python train.py --n_layer=17 --d_model=192 --n_head=6 --n_kv_head=2 --head_dim=32 --d_mlp=256 --vocab_size=2048 --activation="swiglu" --norm="rmsnorm" --norm_place="pre" --norm_eps=1e-05 --positions="rope" --rope_base=100000.0 --rope_fraction=1.0 --qk_norm=false --attn_scale=0.177 --bias="none" --tie_embeddings=false --parallel_block=false --init="normal" --init_std_qkv=0.015 --init_std_o=0.0 --init_std_up=0.015 --init_std_down=0.0 --optimizer="soap_variant" --lr=0.00542 --lr_mult_qkv=0.7 --beta1=0.95 --beta2=0.99 --lr_head=0.00809 --warmup_steps=200 --schedule="wsd" --decay_fraction=0.747 --decay_shape="linear" --final_lr_fraction=0.0 --batch_tokens=[32768, 65536, 131072] --seq_len=768 --doc_mask=true --train_tokens=241900000 --steps=3707 --dataset="wikipedia_en"
Each number is 128 + 24 x the weight over its row's rms, rounded and kept within 0 to 255. Layers, rows and columns count from 0. Numbers have three digits each. The size before them is the row's rms in percent of the matrix's.

# q: layer 3 attention query, 192x192, rms 0.156, rows 7-22,39-54,71-86, columns 96-191
# k: layer 3 attention key, 64x192, rms 0.156, rows 7-22, columns 96-191
q7 086:126139100120123132110106115145149147143140126116164119137090078108089073137103109104126121104110101131174079116148142152116105113114142091142117168122113120117133129123100091096159079103135173123141107134141153133164125148122086154129099137135180159124126160086163119103111125111153165139
q39 099:121126100102140108133083133147145087185112163140111139136124105162163132050146106148145103155119106127114105108102116117098109089132152126137162194107106127102123079129115115153170153094130165136133138161098166141127167142140074156141146106155157118111151153109150145157140136133158091119
q71 097:112155107100141101148155136130148127151137112097136102094131163120123124106152123139145141086147146115171141114090152133116131134125148130118121140175093138126159097109171183132125160150122134143130160132122096122155142102089107168172166076142134116135129121103122116165138122127098126136
k7 096:126156064140126145122135102126154134124109136142124149126115086093105152075135125147116172114109110136153119108079153152157147114109164128120096141114138118161144144094140159146129117087106172127099115169101128154157119096110078102081093132113176141148145143122141098164105101142137135156
q8 084:111111122093122133184150166128120132171165080118173129109122118121102130121103144103136155117112147145100153145139145120132132092162109174183115172098131118162123196127149118127129100138099143152132114161107093159153105143129100084110121134123107150123127098132176145135170138120112110086
q40 116:106111112158122068114156139125115119126144138133124099124109146156093135114128115129169120084122115157110109171115091099170126116113095149101128062116167124170116124111159149153143129103124163143171133123130147118086120154117129123112085116116143128096137144155176148147135118115131154118
q72 113:150127113113146140126101137123143165101147135147109116089134088103163166167103132158124128107144119099122118108120082141145117107137111104137088150099132108070171107147091100136142145144112124130076115141137131162165112111155117121172169178132154122155133091154094115113079099112140138087
k8 107:092122125109145146135129147117142106136119130131108109118137142133095149128102121125134116114128139081095136071130167117119122061122110124142124121144107133143140142128081129138113095116114141107149132136159123127138124100120099155071127168137128143123141143102131115081163161159112110151
q9 097:177135149108116130117111149129082146114085154094112154088078138151132116145135171174141136108096175111161153107160151142119175136124152126108142117113141077150149134088105133083148089117105123114157140184164151169102120095124122126156109157140108130119128139121140140117139130111148124114
q41 113:104110129169153094116132166122124133115126146120112142161101120107140148146145146128192115141126144103137121089142171158156158099132145150107113149145126128132176093116134134068121106113117114068145173140114123148125165156125117152138143149092091165138131113123111110105069116142204101169
q73 109:154138123108136119119114135145152118156108149155120099131111149143119130164119117119089097097143140104148120149102084142132150133142175116159122157122099129147171146117137144112114144128156148177102095131127114156184112085136086102128095116156134100148086120112126135113153137133102121090
k9 100:123149109121186186095148137148137138142107078114129099145106118123114090123130064127130167148119126179122142157134191136125104167133108114116129118150152103134068155135120126147104177151156148137110154142155149108118123119119095145147132148167109149065120134132130128136100131127145142154
q10 101:106103093106152142132140129181091088148116109123140140156122141110086103132120112148125132119132122151141121109149114143103133120125122111134118090115137161140165099083087090128129145152090127174109138146113109103151113149116114182119092103086134111130149152160135080113095137119144102183
q42 117:143142129122114131141109150121125122125145067176110124109144116107134111125125172137090147128103163055121106099161125172129117080160127104114115166115087079178123102137094115122153121178109116152132127159106134111111104177098100132092106162133089113112158149141148143115150133116141141130
q74 102:101141152104144130076105100100086132099099148098127118105115168089163123107121100184135164111145154108095150115127135113106145148175138128102169142108135182123132119141137110084105128117149112148131096117128140157124143144194129149163162097135110118112123170102153116123114110168132142099
k10 100:111073131107099154143106152137143094101185131119120122072119108099122182116166168094160130133128122151154146136083098124168124129148086123126094118134141141148143129140130155111119138137152094107156151168103147122167146137137094134135131136136117129171101124172110163090115123135142103143
q11 100:145107114104117107152160128117129101093079112110094121113098141151119081098152161136113109147134150151103104067147175121157131115157130134128133124163127083137147121112122089124118099136108102151117135150112166160141109134105087110126114101167137166101145171106119135126128100134126135122
q43 116:082179128086082115152174167134124171141107152167121127136115142115108118118127147164128153063116146141113129119117159110123109151142102149148110130154146143139124118119104128124141125169104159113097116110084118108126098097105128130121109102118127112100152165164115179093107143079133135129
q75 107:157116130113133152139128146119134141110091148122146140117157133140085134131145143132158120157102132153125191135104136108138129144129093127120131101113124123140164166089152124103152070114140148188140134145143138159128135145104131081115143129116116122126140139119148092143142135144167100107
k11 104:116136141148125123131114098090134122127151124141120141096160125129165082137134114131140118136129110110162114117100089129128132130105177109127114145134165121116116135149140116141080119129111142106120091096139113137126145146098151129080114104134190072128152100123122154113123138116139112110
q12 093:133141151117092178140151115115125097090136115116169120122112137101120134106131133095154144125147121142165123089116170179163138115126083124132114166130109170141122109126160137097150126145084142134123138162119098180125148094149147142136164106170145122153107118109140135138097137098132146148
q44 101:078131117065091151162113114133132123122154106103159154121133098090149115117143106145169146156173135133112105161140120125195155162132115066131127139096150159115117124129139182162121093076161127124134169131109145161146097111126108132165133104102118133183138129125148141181103111124174142146
q76 104:114107155119154154164105093089087127142096169150170116122134132075118123133155113182113081122121128192074158177140194176127131141104156114120134143107127145117126138117112094106117103139113142142139099115157149147130125106088117148081118075134132154102156110107147148117123128096137164132
k12 100:101112145106130141113136172096169137165116115099132111114130135129108133125095116106105108146184142087173126085141155074144161148106141139126166129157109100120087106144126110122154133064105120173156120121115167097100097152102107121119149138112159121112130113153155147164126092133116125148
q13 107:106103131143143158181162143125144184147138125165090151152104185130131152126107155149111158148191141111122161119119119127130094086138160171169162114106139108131111149124102158114115130118115078123113125154148126133076117143142122138145153172119074114107065116133100088152124151150116116135
q45 113:116123141106124154110109134144111157124160135154125143115126168078118130096144111101169138138155136097135181063153104139102167133164126098115139139066127140129165128141128148158125096096110131118099113140101126083114137148163121116127133182133117090108142133184130142108154124148131135129
q77 113:175159167211109095148132097139119128125163121166120110111147109148133140153113159143143137150136156112147138138091156129140116143114082144091140090119080125165066153126168119096130132140142130145103142100118109145139185112103160173163128152128101104107135144135186114139148130122107110107
k13 108:112097131161143152132142115077126103122101167117110108097100087123159164115115100116116144122145100139134104139151111158122118099121114139103119159129122137152178142183112103118164161119119105103120101154149139161104135063113136161123137124132163137124084119112103133112119128104119148138
q14 105:129143153122146096125099140142151137111116118134125178102140080129112111133132143095085151107118185124193120130179141134120090141116128123118108130114127124128108088119177123122150213086120140147174091104151106121172139141142109178105099129133117135115090102115142131098128132098184143090
q46 108:099109131156139128155124142150132130133115089150146103143106150133127113143117136133147163175094181143183110122160148148122145134126135162131099141108136143108123113134089167097111145155153121132149165115107124118180123126094106171139079132097115122154134083116189136126144158113141145153
q78 104:180114121102083153116153104093138126088127091090147145113137092174122113100097117118113135087127119148120138147134131138156121150103095176125131126141099113102152116139164135180101185126157130138143154172134126100102120114084146108095139091169140136145120151137114142101152167146113098134
k14 110:103144130108157153103129136156086117109123124173120111145174118047108111138079111119122087135141122133126138144123091122161116124142131123148125141138107083131133146125099149173186123126095114122140118103125144117095173117136096115114097132092152172104093185108126111118120132102181102147
q15 105:115186070125099118120126166143090095125138134138107112148101110133150137155086139095118110167143134153127128133127137123132148161172158169109112116114106191141121110111067125127114167144104092078113111166156146116120157152106094127150128154143131149101148109169138120115156126093147127135
q47 112:153123102139139149120111149149108098135122118133096139120115151148130126125170113115114118136165112148153156132165158146142088127136119183137140111139142120105157162105128147123082158166128127157114165102069156159098148115112177175090116148133101136123139121144094107115137127131160096178
q79 113:172139122137150160118131100111146108089140134082144102151103155115117115125134155138138130106119119125085126081131101099095110143128133063117099129147126111160126164133121128116139121158090147172121147153092140092134094120146110074150134112140141132150107138117152140139146139079135099084
k15 108:124178130132104151142085136153129113154141133098131132099173116105133166165137121135092138121116122171148169129143147167121122144126137181155163145140127149152102105158125125193126146113184148143100121135162144182099134147150115166088161128094164128142139135110137108121135140202127161127
q16 090:119133143143132146092108087134124154111142120086087118105098115108131089158089101163146152121102108102123121133141149114128093150104123096121114122109112150125099119133105141117116101125128140084097146161150179147143162055085138172129137146119154132153084127090105151100103097145128134149
q48 076:101140150122101140097144166161108181095144121115128123123130121124102127085185094141092137140106138139126108120156147129173110104111115106158115132161107167108130089136131142126124139125143102110148139063136158138128141123122083139133131119099150141123106104083130129100081147121143152120
q80 074:071114133092155106105100145127125092155127146108098128148162120102135115096095123172159176167082142150117104103116099124119111118113161123113152147123110152147122106146137126122163137114112139129109143130130162143154161079148136161125155088133148124104091145137132138086168153117138109137
k16 088:098127136107145121143137169133135140128129102145117118106084136174136121138160164106160154137159159168091149165096151125110103156153123106108105127176146130132134176095126188139072139133132140164103125128148155130095126142130122079165144152114100119119159083155163119148158081116129143156
q17 090:154117132122090132105113114155147151133096130140091138138153144135159151165119107129100163137114112124124126137151107129091155154126173117085138118127122159135103108140131130174134149154127102162138131139112197106120141098118109111142105140132134143151159071160092176137105118156188178120
q49 108:112128132125112083128130148125093126104110153098149137121162133138131132125091087148170107140139115130120116140139127087153120114101130129137188074102153113117121155093144136123141128120159165185123162121122145124147089104100141123081120122127113104160105084151110105134174100159106148138
q81 103:126162133157173096098149117131119075104118090105126142153105106106156141145135103106129129141151142169167073129113124110141125121148095123191101142113152136139155164102124103123092123113143148138126092116117119117154087129156176150154145103123170137145107105120098107145137163156189111099
k17 092:133127109140082174121154106126118147137167128151129102176134090096117114130137122186116137154112142109144144090147096168101143108118121138125130109146118156113144181076178159105107134117103097113119135147119101125124128141127129130121123092069128099092084157135109146098118069160118117100
q18 086:137102150161149120153111198105106120159123167157111105147185168148145171137139140090129098141162089107157105108099167108112129120132098117135123096137123103124111100114122118153126176147117134170113116118127086141117125105150167112147141126131075133104132090172144103134146114131142120143
q50 092:183129139159103129140151117088127146093157121128135166114098110141141159198157121075141132101135166158129135166142159115102137158115153166130134106106133126132112142130133131149115120171096131159110156178139141109165150149117161087113113132145096136112086056158155120134133103156100143129
q82 092:106130125115146114122123087147096114119135113147138139156132107175180138153073132124118076150138140119092131164149133103145126094127129130110144107087136114098113119162122109112129117157154114126117099116091135102102182096156114093117134158105111129109128130131102113142138146113103118136
k18 095:134129100128131097138138105135136149150163159125158150157142155138140120059132134129132098105089138129116158159097152119118139135146113069139119136113135118165101130119126145121083122117183138120148208147106127099128101116110126081144116107124141132152129140113153122092118127145157131097
q19 077:128151117082087130127126149122105115100156168142165131101098113097102077125129106139115095102110114099157145115132096164124116138102118074099112110082132128104137107118151120095168153113129170109111090135104124142218119126135156182113112115124142134139138151141133134147148126146120173107
q51 102:147114145086142155133127145164099111142167168140117116125104108148107128099149172148148149148148123106166158093109145127118103139115145141139141158154113091129145097169148185141118149091086128126124159174164150159124154131118108145115140116137114147091139127133161096148130118125105124133
q83 106:087137089088134083141143121127128115135119181078162143132124089087084125126106108133157101108136159135151116121103131110096119131131126102136131127150099114108117097131166162117123135166130111169121108119107123168147103103118091149159147099116160067139124135102093119124110121136099081122
k19 101:113166103106067116141080105155136159135122109105094101123139117088148141152120071165193152146128116175108162133146136125140149124151144121163121153110090136153154129107101093135156094129107151121141092111114127159157147132125168117141132147137123159114104129153156121123101139115099162107
q20 074:152133136169113153169169133149088131143140140129118134095108112103121096138133098143117126113134085106124091120143127146136125138143084121128142180106130111135142159131159125112182134127099174146103087135109126105163130133121156152120125123109146134157119173127125115139136089162117140135
q52 101:147111113138154152117130138124092133095077123113109092129139116139152144122127161101126174149129105118141098066140144118095121170131139118139115129148107163128132098118118149127132185101114080152177124184131137165152128155105101156103151126093097137111132099095132075106150117137152081123
q84 099:114136100110141107127124136136104105128134135119157132134125143078122103138152114100103147125109137130138128161106091088072109116081143128110172098116099106111091109127185128121087156136102146143135119100142119133110118177174067144113167119099170059103119142110124145104128107116185117120
k20 099:130128141126175146144133125170157154126130131095108123162106120100101125124113109142101120157179099142141180117139164103125095134138136116107129156141110133079125144121137126134166154122124100131134102163129074178134133152107101116093148134126126169122104142115129129150124076138127137143
q21 094:139171143129125108151118196138148147138106135125050125145165108178123108129136099119153123153171137130108053165114149163125089151121151114133103098119132110104131127147158109135130162144128098171118109173188139128131118133146117104110102158115132154070151098153168118119108126115116115120
q53 105:125138114129103120114147153142117130161054141075109144129133108140108127136104106092122138141114130169119085112124136127124131169084121098109128102111133126168167123135106103176159113114143123134161132087128147145122165168113142133099124138130098125121093128115150124077189157122118106129
q85 106:125134124165137151113129162159105134117127073141125132113153145140174132179123141084117134127127164120121142133089128182139097122098082160128166118115156135115136130145108097136108113109099116161094102120165105068136119178119109120148165100131105134088117138130123142117125112129187174146
k21 111:158109129106123127136175144158120086138158130139151095185137165156086168142145098115119103142130094151148117125159107128125138166141097115114118127133124135113107131097137145145100111101110152161159125166111176125141119169164126099158110130127155149132126127130133122154085118089075122110
q22 090:108130146159108120138179167116105153118130136148119104111149134130154200152174162110083063173156130131127124109113115103132137127173146167112103138123131147109099169101117167155119176147115136148102125109159083088075155118117138110132141123135098149099088114125101126156136137189142152134
q54 102:139160142153091144127100099051124158077129162142121119118124129143162077153123113123090124108122153097144139118167092145132098159124113134147106061120125139128086186115094116105126107171166134120110131132122155146094073150130130133096122120136117114140124086163102085143130170153119094106
q86 103:136114133111079134143119120140123113129163105146092120161133151157159124127107138154135107116115132109128143175140098118098150116067098083094120106074135108159121112130160072143132129114133107111139138173117121101143174167123153131144083150108111137104153108119149129144096118130068102139
k22 102:092117131165126160157157138088171154113122123130140142115109133098180115113099105092148117116107062094141117120115118129101154103155163121138161106101130112136141123124138149152107128135145155113121151137137109128189124154145108091147111142142106165105153114149141181121100112139143119095